From a checkpoint of a small transformer trained on Wikipedia.
Size: 13 layers, MLP 512 SwiGLU, vocabulary 1024, 4.87M parameters.
Training: a variant of Adam for these matrices, 96M tokens, 5875 steps.
Each number is 500 + 40 x the weight over the matrix's rms, rounded and kept within 0 to 999. Layers, rows and columns count from 0. Numbers have three digits each.

# down: layer 9 MLP down (transposed), 512x160, rms 0.0855, rows 449-503, columns 0-79
# gate: layer 9 MLP gate, 512x160, rms 0.0839, rows 450-503, columns 0-79
# up: layer 9 MLP up, 512x160, rms 0.0804, rows 450-503, columns 0-79
down449:552544517564544546494502484488490467484403547497510494366462523459519547503478496405545513480486473449459521519504502492570472558559483525515551579501567438527460486441491501496515479559478452543521406513578466487493533503458476563450479519
gate450:453459491468447448509502560468523536483504475531490540453574463478474566539463400492545489523500505442509517479552537516491482493497544450475553483548558483500546426495520607501555507495535453537504475502523429426550465482549507440543540550
up450:475470483537469501484514555559416533469529569455562467564511524459502462467477536568422496482496477442523509428502530460526456504507515535526576404469478474523521555446517495405492509470543464514578531487520510453443535502526513490460534578
down450:512496547487521474498514578539559492476507544478470532487475521500508546463507433510521514487483509495435517505508537485532505461505442557554560532481532390473482376537520443522488510497460504415460458461533520472501485519499528521540479440
gate451:461455516498490499472507451527566437472544435531445592463521463493522461535549486353492500522477626564418493463469498483455561488433544462444542497531519576482529484483468513488533485490487493538468499440543519520560461454487489520549533518
up451:535500474518438551447511494498533502492470494501500523554486459435509566466492490473479513473548540510450474459516436569522523552478484590501484544596455455460512522533540436523540435560465446525507482499504530484520454419476478514509471565
down451:478525490517488536479463490537493485545498502476483457476505458508468558515494523555446520563468479497544550597466491477555444495567451455476491484467551572518484540516520495510444513445516511482512551450470488460522477479468501491399518473
gate452:477416535508454460538493515529440527517483533456511485511390479503464536593509512499432522506503496514499495537534510497454475457490568526471550502488475536502531464459548470460478496538488559512562525452492498481472442543504439522503599467
up452:532538483502510485448511481522533505548502547533498511480448476466504616482466508541482461503543487486454459502495522457474504476397493473517551523525513517511488506494504470470533452456544462520468487466482511537522453554485545457526470487
down452:419514520502573473483531461512429480461494487488547495544499545449492499521585464515530509468495536490573482470544475509501503582443474458499552515515507513473480506454480579475516466580478480501527508563499546513510468520487450529507542519
gate453:455459563527536517500520490450487503514545545514498482436534529554473443496572457533446532497437481499518435500540513455519533557532472565519492435503502571527538481438478542514540504611502487471529526491533416504452446440496479549482580513
up453:552568472527456493476570461503526502489463517495432518489525507538579498515521505475479538519521468524486495506513486514405464499494467501529532574538488455476471447579469465466428443411429431549541474489464516511467453522435490496485458509
down453:457470471549514502526534501515491505503589445550472491564521507454460469494486477427493468494558549480454461544503554537426512527588488519539523520457536494535557442527458535516502518461471531542455487449473506449534562506554476479515531468
gate454:524466486492481506474518505489442523430545582436545490495513483528511550514519459432521550517469472557475493494459511434446542537548519549479444518532470512528531477544548516503485514554440467488479492490517543441474498492483423656563547495
up454:495468535536492539565499498499503476544457544498515533511519505429526468554574642499479471451463547499505576487488517527532510488562512446538575545480457461542461509427471506501510548412523501498505506548458454469482540530457520515468482486
down454:562563462524492449523469525547486521445487474510456499535479519461444507464520455507488506538500451470555501562505545483455393538537503456569482500507553578498466489514485586438578500489459524493497543491438556546450471480541456492652427456
gate455:540494476516531473471457490484522544517544528464553490482473489454479541469490495528499496471527461462489465501455532558477453502526476490581466503606489530484533425526502502520496438540440517492550531541524451484479449548564380450487524523
up455:526565528507501500524526495499464500577464606522441532538531500545583429482456524458510519480546585531473463520496478484555505573417519514505505528540444457502518569544456522510508484474473491486467479477501458473470453454501547498497575525
down455:552457533475425474525555491542503488441524569446488556517503547558423514502504575533490582479519416477536502539493493488473495496483495521447486481475484476516534452489443450503479517535479513443602524476524510501458486542443457485493566395
gate456:508552501507478466547527458493502515511508499452479476492461462518523506517460514476537445485538560483532502442469542466444473498460525439477421495527497452460483560489494488510492569507513521538520553440432510532477469464487433524521498485
up456:494489506486457506496473502425447505495442538557492507525522513530558503424467469536391445547496389536495575479521458540530491491562438482538528536512489508528520575518528497483409461548457472431468469530490597541520436481522522511508457494
down456:524526478480497460461530503535496506545518589511545530505521489498544540446496487425490510558465501576469497505503476533565466495522496426516469433575506590495544534498483533491476561541495508419512511486521459449521498502527449529554487466
gate457:548583521558473489545553476454422458412533478473507601523465457543486534486445424559526478451420483530441533500513479489411549491534523537472507508456499467408524505475544445493476536528512516475487506493515547519520506533507472460476544431
up457:529455535539560543547463514487466478552485492523420485495503457553480503484509520486488455502485515450528546521513452567489443455466550495557456558494495385453474489527498416508560510445418401526582511567458494504547502445494491474509502577
down457:540468529523495529505494462438480481555526515516549519493455465518488523541531467530557446570508518542568446571543574506410505472566473547491526438508525533464545421512437488501415488442450537451498466453471523551470493486483483428543560551
gate458:515442512506503426510530461442481456484591476421572451446499516537500604483535509551467486606513557520562482469520493536499408560536577518556435506505399449541522463437465510517438456478484500464428573470426506515545582539559518539540505469
up458:460516499439482432541530546387540445502489477540519530496488557504506577418533464571512447489509434539464472504486471562518504522497550495460519513447531536549489461530468531470512526538504476485431499560450513506482515498506501552485478560
down458:522498558453525445471411487509498483550552469438493497588525490485508441451488413554487515554540423537510443491494555446506507465550488504528509437522491460532447479582469461456590544460543443475456518506448515516476478462462547521530479458
gate459:551493500510476503536473510484499558486525526424549481441478526524574522515502452513479463509479452568526473553526503494470459502482390421529450483512567416488554483507458502516537439561525456480403442407531533494555528483470480518503479420
up459:505523482506469496525512446500507596518448564446482526434474523504543529545489498511507477541480572500567441504426527496465571557530555493431510510483505451510531511431504508480534452417471516518449533431383574471493474537407499472446528487
down459:531524564513532525495465590565488555528441550525535510536467473513459510477529565430480520550483494509510496547552488502437447482503516491544559488546535420533506520453502417568561500477516496510469389496457432489526497482474491516386561464
gate460:560491458511475591455504540532403561447510536523513489454517559545537546552571558492484479553551538509521514494476556496527523559579552438504571455526444452460534518477519481498547525511508527511440485511487456453530533537404492505527463526
up460:471526539499425505481488563500500546511483520549553552528460573477478442564462509479496485518463459499459549546535496467520503451535602471582571517580507494490487488550533479575440482468506530509468458495465549482453553539522464518541429535
down460:457494517539545533520553492501529469584485504544512521503471564437476492521492518547435517484486564533489465492486546485480489563475473506562554461522542526539418502489503501462454496464440466533500496528567460532500456451492543515540504466
gate461:536444526449500471455570484409518547493485516502524465477553517480447525454433444455539496500494544549422451497474469461446479572438486508539475483597477471521547547567470495523481512461527520514490520558513507467445526500496493491523499536
up461:497533566544524597576496487534525514494508442476451518540495445520485520538540541544482502460480486535458519523547492440524522443539522514402487528458484565456458518468566483521516502517491548512461480463503528478486493482497502497436557519
down461:531470494482466449420502487476477494535506520496513488495532514491486482488483489497532483487511495526477454533515497525524463541439455471553465473582480459500550496517494467493490507508558467451473552521537485456468492471466521481431458507
gate462:504464534507473538466504542493477546443541495535437540547507440567480427490505578456544436542405512494553394533383532471471500487569476548478430541423462456530582495462498527509495548507467575466484455547463531546473498472513486518481537537
up462:501510444483475523460570523442459473568482437425462495454563526481530545473526481514473491548471553519530468424450513551510469558482448526511441438519551496555470533460475506484462488420516517538441564513508548411506509527522478575532476501
down462:554533536563551566481522531483531534547498487497436558595574510526474488517498512634449558470454531513470505541501524497515504454522584546530482522507521496464532482486472470501581653416573505501569453474472507518546414552553486437504570542
gate463:556454502519492483543476588553458535434529461497519426439493538445450472431462471495473454483424498495452524535521505542493526526525535482441415509461521527490570485460500507497483498533509470496529550515542471491439545454528473458517493471
up463:525524527496502481504473482411500493580482466459505486522526484441513563486493415600443476512490463524496500505498515486542459524508489518541449476470498594385447515507498589497478529487476464503554466583443521508536538513489392494560540492
down463:487495454581430474583502450513510567480532473534527440462448511483504499535466521503492409510548520495518464507435443462568438491597527457483468529489534518549498470553530513510477513452587531535521546544484485460530507554497471515373496568
gate464:505398459522532517463448549438564453465555517518489486528456464495459491483489516505500494571496571509486452414479558425536525500488491524542516485484472511501448448493500511558518481537522468514496500629533496482507551478528546494487510495
up464:464509578484483484491455506467500552521531547417472557547525558509520484479473466513544499531512521453444538580454473541523493539523483506559453465463574556513502473569554520378494502478464492468513513480539484494516397498526519557459575443
down464:556426549470507553541488541450505474468487554514466549438491521491539516536486543524493484506474527503479516461538527520537501519526541522456490492513499499494516461487482535471464467514564549495516593448584466524409618522512498509545542547
gate465:531534477443504484512471458450529493502530445477475490513505504497536458495490485446545490519518564507424467477472464550509518501436556514511437461438476477514481568471506524474458511460515529550505513466463533579495468466486497454528461498
up465:431494591472553541501512459490543546463551482558454474467533514568544453518505448522493430480485435510476514478405519498546477498535501534418489462506499541514454532489508493537513528527611480516468449567515509547525532492521485437447519493
down465:513518497518545541572435407458494514439424484412469495497517440508507417475474429516454505517524511410505549407467503527447452531467539528519453547483535491574480487523537504541452544470529512493557522515505518525429477439512449437511478547
gate466:509508563469512517437524571485497517459484591565522598557519512540575495528548517499589481519505486495490527518479494521472385437567532503546418522503490482546541507484456483555518473491541484476492499466553500448461496484467548575539476561
up466:497486482459456540491511503440451470491486510535597540526530531472507445511559526557481521519435443570599518488503530496480497507543460464373518506435550542458581460551458590504528502430529453566525451513552516508468460521547529546488529510
down466:547557517546467442467512589479555557493582544508554439497526495473572491536544464493518433494435538452453452513563526465536475539479437478406516547503488495585528536514549519506550482533536446518504515466510540521474496444518525468510516480
gate467:460514509490479434526493451482454523470476483504449470535426494515521560503520561497556510484480458577498521475549525448564519504467533524485477546523539472509483541513542561575536447514533504506469564476391505560515543532459473457562512513
up467:516419467502433548485527487477517405466529523510563443540491531501497548472512439530567508425531487502475511495509518501476499568445526494496534482580502531486501511540559524475500481540439478495537498496549453466521533484549518487511519465
down467:548496547549503523522495483545540478491517510515505501512502420505495464514504419465449518517492468488516533531496513521497561495515492467475522515496481529514409517541411475529522532518489426506529507494533521437418503523476436523563495459
gate468:440435548497482545458528511424471451516560397486517531533555499465417525547523531479420524471439522555459476533526510480437481492431462453469456553554551523400509474529483500481525480491505502521438515508572540529534478534547406519489494495
up468:484504571471551514539483505470592488526482515509522436483519449539494464470481513455569474442532486470527525570525550510522521440489476563466444534520527528504489493440518508553581512492533536483552501495484461471450641539569475555503513433
down468:565479505481441449470519495466471451505466533555515507494464515592498448526423428498504577521445537450498530542471556541436506511529542496464459560500484487464495496516544462501451484471467576526448512516532541514543425479544469507473500532
gate469:485477527518425475470551490480443442483538545518530491449492489568484442508489493508559553470409479521446485485502578469493470586526533516483474483482438478526524487566506474521537545513478496482509452516465585559434474543533506518519549448
up469:533459489454513474454469492429495481536531548532422512510537509514500562471481588586505478472528525486529484463536468552530433507486548494476507483544505496479513581462492516475533490481473502524494497516564455497581501552488562495525515500
down469:552502506509498505520523462469507483515453454565548508474423513526513514499492433535452458489506515423495547509502508508480525482559500552439502501553473581444493531510520499460527582580504522510496541522537450445473504517456469412597565504
gate470:434528539471385454552546584459534493438512482554451466520508477497449558516472543508448524453497519520587466524418508487473537468530511487398489444464460510509499509586499455569464458499537553485464537455492511459503490496601481459561540474
up470:447403557535448530479422450545470485466475540507456454492493458465395465484455532438520492532528462494506567502498559485478549533546482569453424491478521515514500496551530547451494533403506461508433560559614592480521524478511512428495495484
down470:470552434467484517484517510561378595492522514455460497482555464508516515436487512462434544518539523520579500545468483546563492497508522519489427437425550443531460483555488531499539491532485453500498499540489495580451541527488464459501418521
gate471:504540522488529557490454473450520520499525508531432452546511442569598527509469478510477457525466483521470471474444540446478488484488489473485470525440527551428498423483545541495572520549445504551500491508537516523515485459526514440456616498
up471:494487500571543529544466521463483503539499459520524571472507515430555493449523483507517474535397494549533514499433525525501587458448528539514471464399472431453538477458395499497521483491469524487529552506538547475526452529509486446459495479
down471:515509457494497499427531457518468550565469504531574531491535550550506455437463537503535462496485430533441477521509504512492472548459554517468542537511466540524574495502556523522512491480485507417460498471488474510467486536487508531560467407
gate472:583467532523446425505564459498469496435444502549476541498487487479533518455513416506553469514490472457563501476446531465457466474424524466510511526458558498550534484429503450503550494497502539547466496419472497489503510594487444507511536516
up472:463571466480500584537480496519425540516526436563522531496564523521548510510536494539490502518485561465571483485513551490440531448514490492430521557591495536436536443478525494534462488534394477521492471454460485503565443499518567507484496502
down472:528476483517475518431465407524467421461479484540521570548522599499504487547515442530506516489512450426536463523562522445424522499557506464547540543479517516543507464496459527546504417579467471476551429535513529501553477475489488508476467517
gate473:583494545485466513468481493449565425460536533500527480513519487524514510487553461470524493453414476508514487441488513462474536553501502543546572484452470511492605478399530501469527394537521514500630552493483496437427505484518474468535533557
up473:562475532534436523460600518519395498406484525517448487521517490564531474504552538539471542498524510493474529443494524490552570565519490563530470462466506513450514461488508464478549482478460566452490428425500451521485539520544448507493493528
down473:504488540517484455569499535441510484489478521540493481513477476541489482515471514510560448536437550468464480626579472482532496517585526495550475487430509512522486482537540490514550558447453554421548511498520472457544430495536540476463470549
gate474:562471551468514516416566486475542551427493499500470440485457483444476455548489534504605539584484537522520498429503579460410465510491444462362464496491515520463546500563492506477559533528539501534513522508529453457522549497544528502578485535
up474:473513519478449491512545532450545554540511541560586469494493521485512528500565517508504435523457500550475564500561496525533487549519484507470531534536523468524467482553475520477439506549482484516437446468493436515535504582450503486482429463
down474:535536565480469496499529469485498434501550534478486463479413516524378514566439508511538477493460534480471510554580452493436474506451498468496543523457527531530518461568542480535493547593540504578592512540486375541489525517575549524581478532
gate475:471553501547557470415514508523553511509573550522490476503498550557459500552492460470539463523448498464489424456464535485473517496490590501474536515558401465466518434526477546550561491543581486510523517469464521482570552541447480476486499521
up475:489483529504503482549481493489461487491429503447461496526471417581536583539431492474539494488508507507457502502510566522415370546504494503437473449527473474561538482504572492449509511547448562477512468488546495533470460463541498513499542486
down475:541545445545490532495580510526449463454531390513496486468474542454435509515567470495517507496517460520472479473447514460471557544466547475512531530485442484489486480456505610532514467525513512539490467509567435505470488495505451502549563563
gate476:518491478543512513478468542452520491505488485493638494555596486463495587467510493478430472557473517507439488523500486488486503563524492492474413429463498511478543509484546519508543440437460472457446528457448550480551531544629458581541506506
up476:499521437504555463477555444542451577502429425508486538472516466576514546536504484477492540495499460508445459502514564455483500509525498445510459508548441501599432583489383452499544509519574451583499506482477453497523471501520505504517481500
down476:519404486514476511447449459513446479537435387447530558557489500470444429497510473461504467513537445517527557449455533513393524467471483532462490478479504384483501470509539526481540461461509522441471471472420515482530506592488497524543416504
gate477:571368493505424452561532474510518449464517498476477464495491498489518540466547458471500429489452476489447455486480524492469417523469469434505459526498490504525468516499485493508507527514519485454528462479549548482518530476489473500526504523
up477:545483544489500520516514521528522527496507446463596562478507507547470440536503522466506507469543478412489500475508488568528458540558552497594403442483487473538477613487512491501521553508513538496488535506490479486497486492497518552470481480
down477:525466515460444450573532463459543520458533550564526505458493498531407462482469441517490516496445478519503422530493526424467527533492527505500552520498472534507481479535467545539500496556558477593486495506474528508514535494472491442490467530
gate478:536467471552519576544400498529531540479486533498564483411550465481546516499474454539498524527447448466484469523459497557510396512425526545592431419428489545508552543518499465486385503489507447486516472491499502486446502494523484542530448540
up478:447547521580434513476531435544543486535495476514449437478456509511523477516544490476497498518553542515502428363484493487445482496459496556542509548451454497525495494514476505519460458388471524553478518501502469511489491493546451538531541480
down478:585471472513521544447521488521501467473491515431584470502441464435428565568547429492531556503487511521568481529510532529502502452510519437455507492484532483496546530444473544497516511553462543469464493498471541426541513521587513481428482568
gate479:491467490512465483483504425454489500526512518435497499511551484530543600493492524488559471496456522538501499455468555479507479545531491451502477468550427503520555487436531523445449445447565501479526461505502446503518498444536494571471458472
up479:493509603483530504536462480460518532486483505550464530486451517536452613458464517567523504441513499493449501534450530552569505420567559534511526536419528486481576563542484518497509534542497554532484504428531502482544507604445498566494558443
down479:445456496469505477513520511439507438561513471468535462537438564463557559501481533452488484498524533501503521518393513494529414473458558507528484509555555500557516478534491522498473497439498413480522498470541580519457552500429446525425549511
gate480:466519521512549446520447514481501512487439546505491635468481469483477547483439488504483529557447522549541485555446558565404456525486507462595481436478505511493487450569503568628550482578517490553486635513483506503512461456510517587529563501
up480:463507457510521458522508521458439513487551506508439463558538500430396440526537511544499533520477522527497515551498482606503522485458469505505498493570522512493442499530467550504499452473440527473522576512519509491492477465557532493543471483
down480:455443498562535511536558522471527455533538552545602493496510510574408541507453490508493514444531492524465553508540490514572542559474526512465505522537507504457503493511475411507392483470538474535458429466526441483484517557517467523522546483
gate481:552522551447528548526539487451508456569481554546505411503562504466495525463540489576464479444553410511551528448465549475544474511513438411484436561479460490525515422514448504585445483505481461463561501477496495474459544461502483451540482503
up481:445550525519500533504465512458486564467483516486480545523538482531482469435385465537562449501479459390454491534528514490500472585459513496526458475546512489493505512406534485475487418546527478545489527497508524526464556436536493516477482507
down481:519527438477544544498515533468472473498516485494556545509493544518487528519559489591494447496493471527550486464460551513400496509455477461491520519501503471566433527519482485446625462498514507486455470450392515517515540492549454495564508516
gate482:562532491468491397474516472478496474444526460465461456480518483491535535557509548517492506488449434468494500483545473491483497521552577501535563597564443537482548530549528522506487520491525471453452541568481512481448484549472466527513488519
up482:546551554510546431471552503488499537503550530474486568490571490515517508537520547469458526484546445464505487470479464517460574454544494506549488495513446567534544564551450500538464448479530508447342514485521500541488476607501484519452469580
down482:488476527558529543498530463545442500563541520491513603501448517524460514480471479488526478510525540522484456539485415549540469477507394528477509488445570487531531451467502532412537528459527507523558485498538439521518490471502559449543497493
gate483:471516524505570497465481529493507482441614501452579492555488452487524552565496460486543510490434525512420509539417511511489504461571501488500504471503508450502549468563568451558567533501492536519491505472555544464466535449541490493527479475
up483:497487543501503532489496522469474485465521425477467475541474506488385503424560498472543549563543489499527521607465550497566467517507542473518511545510519462554546513406444522539456531539466504504518527475426505518491515523510521465455502494
down483:498380436489560501495484586513504428474451409535576495529467450463426483436477498478446445496415467511527475459529429497448489512487544545549495569478537479488520546501529450514548513542484579450497469450459495519485504469460420535605501561
gate484:548543595494526482434457546530477513428556442494482535467501508530461549499540532463516477480543575449505449540506520501470528526456503481539466523479475562449552437492484489514490471459483515503501554457550457541544509477504530461497528504
up484:519439527549492537506489480564505537501576473518515520516509464497499492487524562456494481528418492469519559506567551510551459518512472515546597503488550486550478426432493517536547528444512474515497427465595401506544546560521557507458501526
down484:559474563499446538505541523496553464520528493470516477601476476547455433484442449508507465539492458505427556506593462484548525513557577514450551522533497436534479521508549525490552520533467436450518431502495412499497483482522462510491512465
gate485:523486589535519470532480550437524489507561501441454481538521469438496553473540419487549524460478449523474535441496530461523503504567503498491464496484473480496549456446533477527519519573586451498532535459492408479515525482464486449488526494
up485:508470487522530524483520478490510520494523480477456558515538487494509473476465497524537436513478551448458524486515492512545496476496496497475465463501485478449598410504502507454438502522535451505424557420497503528444515477469516422501484481
down485:491483510513565467517468489498455474456512449499496535482559526467508513494501545514509495481488542500541552461522503476543513488509513471539515536489469533464483530535480490446471551459491449491569476450478450492483415519419512521387445536
gate486:515576609586422514506447484469504470494460508491603544505562486479514518548510508479506451531517529495548484487487567514482450498501568417440444472514474544582523468436457543464497452447489492535504537490484542493449531487491420505557555461
up486:457448462486425495391431480484403504512471527492481476451485479456471491535509435441522521420555529438505572586457554436508454478519506478549452530448486528518547487454498510504500505476473584524406520524547485463546551467497430392486461600
down486:491472487470406475484439516539489522472519601486540503549463491516487553416510416524479421584558463553550441493475459527448427474517445542472489565508482511466549553483530538499408476506461516505464470521459543436518497472535545517503400490
gate487:565497445503514593538514518507501519473490476478529552516457458478571471467485442537465537552485482467462504459412526479469536562520533559495504462461537527477509537422576475502464428555508462557439606488518437570398478446521509496516516519
up487:437508483495494462580549524567471490424551485561497510515523500502419544515551541571444487580494545454477536481540508481533552513488532509485503513533492488502478503491439513455479485557529498522538530402591516444493515489541510441525492321
down487:483529519554447454500532551525518453544493486496480504516501429508505516479531425552534474536489540431549502551454465469530435515493551561544564594477543479514524448559513542461576563405520536477500491494410590471510511420506488510500488530
gate488:533479519547400525493489500482477549492492501539490520524467525491516574543468517503537486536528543434542511568578480507506525552502544538408511454452500484535528483466483554607460421492554543513389446504586500525484534410519440532533521484
up488:549455473434440535513490489501463478458503487485509529535404458513499446542553562487566492463601468527588566543484495437507536435484474495418543511534577537540485489504519440507522502474431516508516488518463479557492550412576493564501511508
down488:519544388492575545503378451465501546559523482447550489551448444486457430494541473440529418495512469487552460531488487532460469465442456503480440575501490459500501506504450449550503477506442512515492524471538496497468427489512527526475509540
gate489:540502489463538510474478566475470435468592551486523474474502516484521481596404454520496537499452511506566503462429454532476540570485466511498508529465510544446576497471451536513552528497512439467448506423464483432531553471567533498543489544
up489:479470576381499488467457498556496493525497571600482498455500513558536540506555542536459472476500480425535391491526496481497529536479448520465512548492467543473428520408479461445497554505455508489512568517522466485538530479473539569494524509
down489:484507492545500512513455463574517530475501495543490548489474555535550497525492514514488510536475468437496514446488505506614443461555570484550550475453506537483494490493491528462447556448471495477456508466520423481517458642497424437515528542
gate490:520471510418511516523420511481474461508478435516479518473471552513511541578478518449485536460547487548506499477523462460496409524537460419505538539503519565485470536481428547510544507447492504612534504538526522534596446444477535440559517460
up490:474438507482530480548489512497539481469520516473533522507468436505495462412439517471520472465569533487466449511513467554535537552467479443402429537495491460543515465495470521544529525549508553488495549532430463449457529509512498486492486448
down490:532483582540541478518453512449481540483452479527558529515503500469508550505483498530508472516528547577532415483481505483381453488471431398571500512494523454517526525549496436461504520410433499500479428488509508503587491521489485502570480515
gate491:487557463506534480568454457506483478517471469453518505550521492496558537476494511498446504436494587556526498496553530421527528507504533473542541485527489503392479501443477513524518512533458493445522491505446457529495473496481475473506542524
up491:554557534467485514478513517475518547526554526507498526531491469398565507632562558510437381522527570470508458474430530468519480521427468506557494484497462502454467484478450478493473566570513508562468485473423436445485493489511566469499461567
down491:485471462538490433470499573530487462530513519435463488528578495524490499412539469439519513449548477566535480475490536489531489467496427502546501434562534490491550532487550521494491430462574537592462492504563590506538458523464505533465561442
gate492:511532424411519593484500528518497500516522421515475486448474481489506538530505499523503524510541505454526556535429521517428504489546460473492483466448506504489518484566488499511535491511505493458468512450508540533442483456454467519457542537
up492:498551481466515494513454452483407483542509461446512544523500398462526456474490516493414480477534509500519481573440501501532462483500503409542519520525541494557474515485540563484477480491457534473555454489505498465473519471403509587470561478
down492:436505546543508518572478456551526514584494495529533510499452483545514520451486548444557478488527503520455535442499511454487516512530551518524478511506486487526518474414543485482508526533506494460484455466482496422586450485504452494527520499
gate493:494518445512452543502497530442457541501561546490422416510473442498535498536493496494545484441485537474559513561531534502541448510534505443518552491524517541521514448491436498510459454427465505560503468498454486533403523510480497463489543459
up493:381471491495525484543478523496536472563521568410456527484521501525493437541462515452540492494506455544539557516516475511493461476557486506506475559524416496494459459507528477501492489497457462512494516582432428502434482520530576578471459536
down493:508565477509526506440445477512528469497550441532435527507545568492516437465398445556486450518460476499492530501544557494500484472476547557522499515554491554487482445510573551517505517525448486513484574435429522503549464446478478471571539475
gate494:457498516532474585601464520508471569502520501467442524505496496500529466500540527509434546472498501440514481479455453477450524472497512468510483503463567506522486503460460496478489527506525498439535536465486529503538530446450521521488478517
up494:404486463478431522530542554479524505494489485495533555560539466492505499508515572464512537544493433498497517486469530429531505495509475424456499515487445483508470461479476496495498530477483436483528465520424458506479524459481570473506487410
down494:492478583442430500490486527470504587478504544475497456532510517491549477455427530544521509502507526426489512505556490546463457547464514447504511509536539498462538532533533511448514495499496534529537542486548565512522506549573527490419499553
gate495:604522596485483483515481473449551540455485511470462462488475467510518551448443455445537530516487472523542532543507526474512559542558520540457549432462537522480566463457406580467546562488485472512521474519545433501456487486495520560493501614
up495:532532487540525468460517508472466625522426528530429516555518436488569466415507583491490563403520492488414446563485536516496496450467506486446465425549496532486558445408468500553553440584508558516540469440471452536528525514475530504477573549
down495:539523508524477513490575506525533547585480506490470442515453561469508411477471506506511511484503493470459547533466505480540485487553487493446577487534534395505444465425519559561501502479502481579567456494552450490459487499501470451423470497
gate496:465481520402464527508528492509416492517513511440488520480434528482569491458491464496490489495461499523488496409515492440509524508505521487516550523472417505497523475432546448491496544534469484489557556505441443591552516571540505513502516499
up496:470428516485422495578503543449472538532550453517537525482440538482525526451511563467517570566516437558464493508492496480483450502541493494435476447492550520455456584511562434545511506488516528457513485400499520515464446485517511494483523468
down496:507448479496524509507497505460438486480446548448441521468524506493475541474526439519456486492495500438549515397531519520410522481503549550513484529503447519562483530475565482475489482510421554453488528487498521490520520499421521540530451474
gate497:431480471492491541491496475440479499527453488554478542405570561595457503442442495532504515496460486504613527523521467475464495559471589479438516465496462509487592518500492577484453542423535578495577503478420540470532514500474488541461549510
up497:416503488460425575495503476447445507485464420560476513527444513569519499530445455555455442477473551490490524433483507475468498478446494549499507502439501490496482508487492505478504539573434511511460546509415590581514532470536500521473507549
down497:492512485469473469461494503468505579540498500452465436585520497481550486562520432513483523596495461527453492545514520514505469562500461482549441529508518530536538505572514474474469523472480457496505538540547512468506449532512576548433482491
gate498:552456450575503522497573516539551472468529491501482507468456511558500532468456510465506489517455519507499446482532483491484504517444497428528487450485495521528433500502396495440410563511488519480571512532544490526459536499481460471540561461
up498:443518468542484555507511493469467525546514502538456517507505511462521578508547576443466537548494550503478487568456468497452554497448451424405426487525545493529520611440510471428540462558484519509485516491507479554521443511512539502473484500
down498:511530569508449534464542530410558492497445506480490539424515514452500495462491551500508475489503452545524449496540471511527468446401553507489585421515473456497443535489542485501419543549504531452485527497524493494512444471464505563574510542
gate499:450450489527445523510553453483509514472501491484490490529506548539486536476494500494533537509437489467493467524552593505452547408505457503496532482526524551500530482503528491542508450482501563471556536415499524470487545542563512535514562473
up499:468551510439469487510457510487516474492448497544502509482484483504485511471552537589516517435448542563499596522504447483543509555537468514499530504479575527428561535479496514490401435474545453467474576581487506431438459539479503520515468499
down499:506432502548507541487518502467539492480459468485521465442521511500506526492539473517474476572446544501538492513504544489484479483470513521491421489466555529461497452466524548446497462509480513469512508530566525546543563465546447497529490506
gate500:455458538475467540465536458502524462542532491493548490476451429498536516520506466412404487493432539560437483510458556504521479565477503459480423506472521558473575395434446452535513472528494495521473548459535533484545512484501547478504544522
up500:581522506487537467491438568413509487462519515531480505450505581488437466566516545516577456528576539505500502485509495546515541467536523415528587549514513440519527486577497536500478560486478497512491499487502513538559508496483517532471453504
down500:473505573466477508480506466502575463484503475554491493509468465544500554528513447410507460490481544537510460515429563519468475521492540504486488436478554610515500514462410525526450475529513489565522495478493444502487533496471405532632506505
gate501:500563497576508499520500489487540462558518483455506430473461483487522471469451507523444540556512490461487539454471574488510542517498575504516470489529486471444476476474444497468467547466595487520492495506421513501455475512475512492517534506
up501:503526470463505521537498493463474525471502522535526463492467513557463474467458537516469452580476462514595500491502579537539485448524508494488527528430487475542464509535513513542536505524564470519552443441476478497443461534447500560520530626
down501:502539457471457524472507476504481488509489488474479479500485539422483494507555493481518454505512433530511467466580467460531494533461498517484473436542551494507427495540479495517490527497476559479521538457514547491544529458513449556483435441
gate502:533498503504549464505554517525434507453517501574551509505514508497496473588520487432518447472533470550521501473435455384436470538584448479517458507522484450535496503475484540529503521488496522541509479530443453502494533566527473487476528516
up502:521554460512391493449522517511432513554524509509551531473466517450496506454464476593490514470485474553461479467537492599580588561475511494460527491572522490501517542484462565485491456473475473468565511498598505480484457478472488542502473493
down502:559534442515480482542416439459497466469514500469453473468524498475465554474566481453491462487489586470513526505520472501425462488529544467454514491493487488561491435502525552531465534394534474486536472481459459492461511498479444570487486473
gate503:482562502420542520572531549557534491459463466483497521535467510463578599559492457502463496486475484524521450470453501469458530509477567434454489493464501553451508538462516533485493504552514535605500432455512491610456509481444513461491508518
up503:491484512517509541457487440489547525514527472494520480550408495534541506399585516535426545468482530481517510548506538503520425492500445534464533509507504489476457458520443498492571535540499498503530540421512496479497515514522532488457494466
down503:444404504513478514516584454520545473493500491461492518466516499488495545511532606522550549540546505501555522577532505486545581429491511505525547494493535515461493532530485516493486497472478585535505434493519537483511559545466466490441564531